{"norm_place": "pre", "qk_norm": false, "init": "normal", "grad_clip": 1.0, "final_lr_fraction": 0.0}
Each number is 500 + 40 x the weight over its row's rms, rounded and kept within 0 to 999. Layers, rows and columns count from 0. Numbers have three digits each. The size before them is the row's rms in percent of the matrix's.

# q: layer 4 attention query, 256x320, rms 0.124, rows 0-31, columns 240-319
# k: layer 4 attention key, 256x320, rms 0.117, rows 0-31, columns 240-319
# v: layer 4 attention value, 256x320, rms 0.123, rows 0-5, columns 240-319
# o: layer 4 attention output (transposed), 256x320, rms 0.35, rows 0-5, columns 240-319
q0 096:489501515522532415521459494510546490465498506452530530490482497493547464438508473500556544463522425494534483452495480566486469483537477476505520467436403503503481535482501479392535533555488464501453513502488512575566508505491602503497429468
k0 094:537520479513521498526481525514457479538496514504565549517440491530502501441461558583536537567538509550439477469473558483418519473483571459497542484485560495551476522540519451543475487489485497568477484553484484523461539467529519445553450463
q1 093:508507480504504493516491472500471523513449469524529446547557561508421514466498517514553491532478515529467476472503480511527470515502514466520511524501459444508502539537528509442402455504568496451465497504453474522549433428534529461456446448
k1 088:435587637472504487513524544484496501540473421513542444490454450532443518434469483457466527516465463478486470500510502446510525518500510458461506539503537536498485476555532580510490484496547483435484545485464486461451529440581553494451448560
q2 091:509448518523471464546436460407504495469524578479450535531540522454485476522530450485496521493480483499470462464422465495465518471529534508542446504474540544556503521509474519526534477487482518538478509470499448450507405497501520454521495526
k2 104:477485545476435527573498476543486437517494501513561506468485452473539513477499477529556556493500485401513451466466470506490483487534512590575497494422584524492496548550495487504516566504478469453553528502569538497484503439485544481486423523
q3 094:484499557528531437537528504490512530501560438511518477454497477525481535526511584509516546481491478495556523451608511482497486506424542512559501554503511456564483519482535448528445467433553455477453446440494488527576529457464541485424438493
k3 095:544488362493494562504513520452520484521471560519502521457533485474511559502531479490484500437469564488479575489536484485489518447499518497476531502503481488480457514522497520489498534516485539520528400524527521483524476566517437510527487461
q4 099:468462473531490487528504504396511545533572521458448509525486496443482475506484502477597459489516525480525479571500503511453497472530466500462508405449429518493476510465477536521499465554450601543479516491569499455542455537477462491539567481
k4 097:455474500467515448492569523524493535405533551496517507507507455560501505525573509460612522500499547463500440493532568481475437444490514567587533502480520476546522515528476506502479443495494492471578500501505551537535514509451509483540516604
q5 103:542548433525510432498568528541512524478559401397602532500502516477460485619451446500538533484505471550550462473575494510472519520501552480542463575475525500478519497458482493558526537548483521461498522534443517573505461535503482433459498517
k5 103:435436507544481464484433587527573536504566535513488445567458560468586457530512405485449531437485514482408499504470525495494536549551485521451489493493513551416515562552489480562519446521507544528514448473500454513520450506521551559439464443
q6 100:569575530451526476513471480483493492509496445505444517482506476493540492529456595486542537479457458517465516564518513489533539469456539473621495554486483482575499556498514474465517505505504542587497530492567491538456516524494471472497493432
k6 100:537495494567543461518507486517507459554501491561471477487492435508523464494518496543463518516464506504516442539506496504467572434519489494552474516560512519496537434482524568479570474483468502481479537522556527525502530426470495501501515485
q7 093:496486507534521522443563425475506534537502529525483536470512522531525440461516467505436504511455501447438465501482560499483522532421473553588453522526516482468486501464511450475452497552522560508394487465500502458507508547459474509556484489
k7 100:420430563533544542440411387488454467465474462527510527449433492510416474464517521451520463474506533497501583503504535517558488464531540429530516454482430440503557470493440546487485447486530520470465486485520513538514473566574548576461463508
q8 096:480527500440490461490516524560507542517562567436495525501443565486490485442516516495478538499489406503500423518579487480510454452470501522494408601555452479551448546529554437539474469528486503520576549452503543488521575470458451409525530509
k8 097:409491537457525514507489515590509463476492419538505486552478432542559520524471510497470519514498565403534428501468534489470547423561476514500509520490450569491500467455497465525508512446562453515546478547561549535534463464503536474563530473
q9 086:506497501551487471425525479471474553496472480515458506416558557506468495514518511488532437479484588488546525575448543584539557540471463449492545462474502454486516423537553479415462477517492453489512504455513527462497479525473511488559472461
k9 095:563527495467506447550469510485478485517511419499378472531457506480425417496481458447457503492458479517476481570545546438539491509489438519528607522515516541476526506517537585526489460528530521560497493558536504448507482551443513512491497488
q10 097:502503514534565515462441499556527478476447504480505434503537502462442375524520482479480422473541377450480509509522473470570464515535412507502555502496469543430543507513548507516543461539456509434487419477411517521493510455487502496460522501
k10 101:545492542491511547524502523354496472569522529514511517546542509533448580448429524549461441545512537520532463483461525525438497509535544517440559464524555482565484489459518504519521521501550483517478504542519438472497509553543466526538534527
q11 089:405478492549510475500492512466497520548491514530447491474551454515494477461537583497502485556578469513490488494499491524467554574491486528430513431524480463484547460463535507519500545470550453532493501438509451477421516503427511425489499513
k11 085:502492526475517465521494456545530485540493531496461546406619535474569503505519500489472541428405483498517483543465565549464526454511538517430574563413547506462504512539509527475545559482419546499497442441463472460493559616449468561510508544
q12 095:474605462458491543509463500485497489495502519446554464551533478526500507503585480476417471472479574484515459519516544464506519459564443468447500455583542484545511507516492486467527500496509498523471542541538460502447548582562492543509525573
k12 098:479553487518547489488466460510482522491553525474521438559499466505555524474477448454493552469503530455584487517449497491474525485507555514557502510533489474493506563506518484473562476479531463547488543563566485398476568442485463483503505515
q13 098:547487404451427497489503535477519529516486462498447529553493509410509505466572501468554552530552560494521432524465479538469529495540527495546437519519554489520472439579490444495461530530514490437523559483468587543554502443506508518422585529
k13 098:487566545552519602524456541475411455544503485508498441501535445385478446549467497538436570545488559521527493527506481531458555453516545466490442509421436522500517470476467531441495526563481490494426463548495495470518425483474522499507529518
q14 096:537473546454416492484461482538515500492451482537565486553507491416500528484471549537460523501427550458506391483441461481525590519541452447474568454511438557490512503482517505502501535500494481473442485551527507461480470504544528531501571555
k14 095:487581449448510489530515534531497519521474523498469513520509480466503481533456497519573548484535496409488448461455517480500504499535589498493495467466446547543466502521518465587462514536474449467609511445511558515551440428543524499475498458
q15 092:563485543561505541502486453387424513472489521526459512508529505505508520477500611437452513505499549555444598545516504485511519571473479464452478542594531476617493529455536473476476496532460519554508505460623460511558492485543467496483576520
k15 091:545525463522517441488479478490548582460426485491503526536473514496485539468480588433447570432448444519502560460567427448576527551519476544550443543491502456488539496525456479531512517467553545502470439501633515470500458493456471522484541507
q16 096:429519522459457463495517464506465447523450548487499575523420586524430489573517501491468420477488529496516486517436442522521453491515467520520508566547511452429445458554519501534543466527483504509555436522470481483422505482455520571480590493
k16 100:549459503534535449497514490470452496589483535510545539524534523449409493491487503519467553527466587490456437484492471493515489453507483485483466492515485536507456450520502484527541621516488479432461493545479434470587445489474501510430524537
q17 093:543467443542486531567515554463516449485509507498502458572538500490584486513472524486462568525482463567464487530458507453483519471529514377498543462463451538473518503489596491464423466502486445463524566593373493528574394516537545471552521463
k17 097:470516544452565465457468515568494430419509566491513487485495536463452504454424448508522482475486495517564475582500427476523498527485463566452514574446492487480496537433493520515524484520473513441457472511529502469580523455549439495570452462
q18 095:554587480423556490445482441490514400517438484477445543452434471486492482543455524505527421509484503496516498477491486507540467470581509505564470478514533519507481468462451459479485507446433503492530528476473511611442453545500407543458538476
k18 097:475535499482478513484465452389551461504546484501459549578482441523528516570529525482462524594474505471470505511511506521427516545495486462375478446513518496503478488532471495499534399539498515524437487530527477422504510542524518490492564432
q19 108:495533447528469563583457508435443473557530525509467520542522446452465537513532486472447499584475537552474462516456466488447478416427533470527518460545536514549471477506507548462538547495556530474464514548489467444565520523526475465506517516
k19 109:480483504474586487505475430551490494585524440434541511451505497469543524478539510500518556458515453511561476466475444531467466535481486590571435544498492492515480539521551500446439518449503502520476522476479511477469538503452576502500507567
q20 091:548475588495526533524489464505461391509596545505530459507571457506469515474427480480453501464518463519475454508413533503465530486456494467450474507463494520558465466453408563429445474443432566490551463586546532450528483502568471512523516458
k20 095:513538473432535480534577414538519470465520463512577562424512504463535481499477458486548532471486516441524489504552474573504487509527467454535516536509533490518541465469548507548536478475527473450489531465462500531497446481461544452469568520
q21 095:522471514595530477555500472429486428480530500518436491545508548551432477517491471514449498514534460590494542495534482455452555514493401506533460530463513500521482551508507463488466455530552503541451471548515551482493471446457515475488476505
k21 099:541558451414553462538488519489494526428446513480485519509469474513416426428555504570519478504525536594555518514488536471402487517493542439551523514531559476484489481524512525552513500448511536493445516494573437494505503490433504496491505506
q22 101:479396465514503466530470497470513499565515471529558447470492443511509517515511510552472461493505500552523537422584495420467487561437417521478566520481447478545560519540486474535520599571469454471513534545496546484582475502422486550486412471
k22 097:463524495457529484485545479501413488489472484508482515447472569418519489523486536576566480466453492525541476538451481564502450426494559519576518437499465543480448566510555548489526499407448492471523532494437509494490505574543503471556428515
q23 098:502493548496576503475522491449551547430454552472557518499480528463535458522502473488497497507565481499610447552470528512486503561492517505584569542490510476516526552515466519460485504463495488552453537491609536535474503451492491495504491545
k23 101:491409461492528511555464499509469425497491503573450479464530506515464562439505492445486524498481484486444531508466571403524490533494450439473512481484523461510500488492497468551539467567485546484501541541502499442482472483485520555549481524
q24 097:522510432447488411459434507441456445497385569474575473572529499445535504506543465501479499524553472496457516511421405477505456532552511503490521547465493564465530505563518538523551526424461456505421496447514481567486486509453477506426536470
k24 094:412451506504501462525522457485493471503449538523459465487539504534486509546506429485444466576511502495512538466527490485543517520485555465562527439422436515427495570475450520456452554501513538488536495475521498432503518486532506448428515490
q25 095:472498516492516574476552446502524500510520466535468556410534459482509580545520446466547487586450500557507586481558536537524467466502503439556508443505565492473513499437463506518473473506487556452507429540488487497427553555509559430516488479
k25 095:532486425529514467551469512558460471478504537425430498541449545530468503414537482527525520491500411550473491553505422526501462485464453511500551469514460550457437528472487531506385540516578417503520523519517520498474515435473488560515422515
q26 101:508544512543549448550523512508471464504577439447493475517497490470511430457468509553526539489461427513488432544498453506505499535486535581490503508401534556531562538479525526513468534414550487518519552482519484510429583497456472495500421503
k26 106:472420549477585514514594524540478525468498449461579523546534472519441456523476531429431488576544432458518523462497553577433506515503520499486433480530506484523496483495493505521554516492468510526492525442491552468574461529546512488478519494
q27 093:477461483467484523442556562470557474484435533509480503495503458485442483565511509565489520523531513492423518425520484478595447471497501521491505492503502524467421570508493440559502570453509444503552461504523565552476519559550508501532514513
k27 100:476544512527479513523481496481532525509555470529489597488463498513457490517470465484519464517524491517500512524439453509526611510482508463507492475541486532467508488487507451544569520516465489519541506526472549465548561478471481490506465428
q28 095:495493429448472526465496456478505457522472537469405507508474507535576502467520473500570481503532490502479454458480510504443508510503425474536500515529510514593531504558575527464500459491477521531446521515558509503478511540505418407513502521
k28 096:496480485512429481508552590514554519580533507499538521437505503469534482466488547532552536470563446481529431482469435508497607474511548532539499489489552534460494446514476588524477464500507452475544503472515483478484393516558546522480498463
q29 092:455469490471422501514449465481458522509464491481467490486504538481428489529538554513497468526459555437492434583524517557510467431505511520532496577545496480474478530480528487451546484606416525504535541489493565460402497497496504517533558511
k29 096:527538511492430503523460476458520492463440490501467556562496415512447495525548461521479499519486491483547545506498395550538490381489591487417501455560463513517516476510499497579533526484527451391544541557450576473468447536471528473552520525
q30 091:490483508495468457464459510493458519500451571455494491466416463495498537615474551502478480470528541474482473466501484527550436489477480546487418496468503514550488404413506481535544548502500557484496471577500509445425591543462517473508474546
k30 092:420554487463491555511488529479509558524521460553531559538494508525548481469527534497550494448520472516562570483529536543513499503532524450428515542595544491576524523467476518540487545472499525557482498527574503588452571454526488442579533530
q31 091:509440508550426475485427495450505555455518453543475539492480518477514473486512492447490548519476486534505505483480488524488478541516469533489400471496547465543538481536405483466444507551413527495504479508586516500497538479503522525547508460
k31 097:473460457542465473539515492511483552505527462546487503497511544587509533534460601470476399545441557488467553468544485452525442523472507499488508450500503503445494428395437523521491487526571531436510501537468522505463446494542491399511550469
v0 091:554530434477480485501483495533426600477467506468515426563435521457543541484563446456465473445438463474546543555479520514499474557456503495556482579498543465426554557482489470491514502403459480518560443439452484493524536433489487504516507429
o0 086:490453410509546462479516544497470485529563518543536591481538513563474491475476525527497544502492545506423451478494534494481459409531509508557502516481385490503453505507451529540504575541562529496519526530537498524536539443547483460549541539
v1 090:492512464475484563496446397501421521468453541530536491419514458540490520466517433412448467474501507540518518501472506482490468562508478504477477538499464498489420515609507529548468493518485562545456488547478499525518508512474511502488494448
o1 097:515533527548451451489532493510562502456517554495464516493473501431450448491460570480579479569474547489471512484442523461500543462534522455558412465469565573548516486462433558516559542495481493414498536455483510503515510509480466546519491515
v2 090:507487521548578502588502469483541462469516473477446479477509563419525461544480553527498492504462475464492521517513528516480567503523530404480522424496564453485552477540541492449530461467526548465439538498507566494486535513519476475462486517
o2 091:526419486553460536515464501538450503427492563517495539469446482536481566429526475467482505517554526474540538470594527465465421445528567591577504514460385463491454568461467508503550516520480510447533544484458552547504498543501467498397483505
v3 093:517492496477511531473556433422515515478476438470497515485538477488506488468527529507486516411531471536535523577540545535454466578480554461485473480452491451457548568521444499536505491443535534494484560580512520520533559430553465493529444502
o3 092:473424511551480468565478565542485477432504511541440473559474487550424447506459513504596531509472501434505479476515552501580537420472526522553565478465465503521534468557540484552545469458489475456513467494493487587540496495543493525440511509
v4 088:461539501465466485569480521491518534506510522585489495508497551551483429520531517516554594609510536478384489477527487473450448460550461501458474549510507540508476439539569504457484434560514536488529498470506601517508522486503536412544572476
o4 096:518556466551420523437559440432518553524488534478523406490518434505525518463552464500523426504495461503558426511473475500535569555543494409546513507537507468438534483482458520435541471503488515549505528495528476513464497488510465534452499550
v5 084:489436574509486493475563496486536450476511496497560524446562509520510456446514508503464415434509462466482442525505574530479537431437532529538536541542465496518549521443518536532509477490514456413479469565530479501476552519517369480483532527
o5 083:539551467498577510564448518494517509539449524475495600602469534482482531532478496468579562484485526486481524504495414451539498485492456463533446539497527509492468494479466434495484542519479563480513500488512499502536419452445580484512497491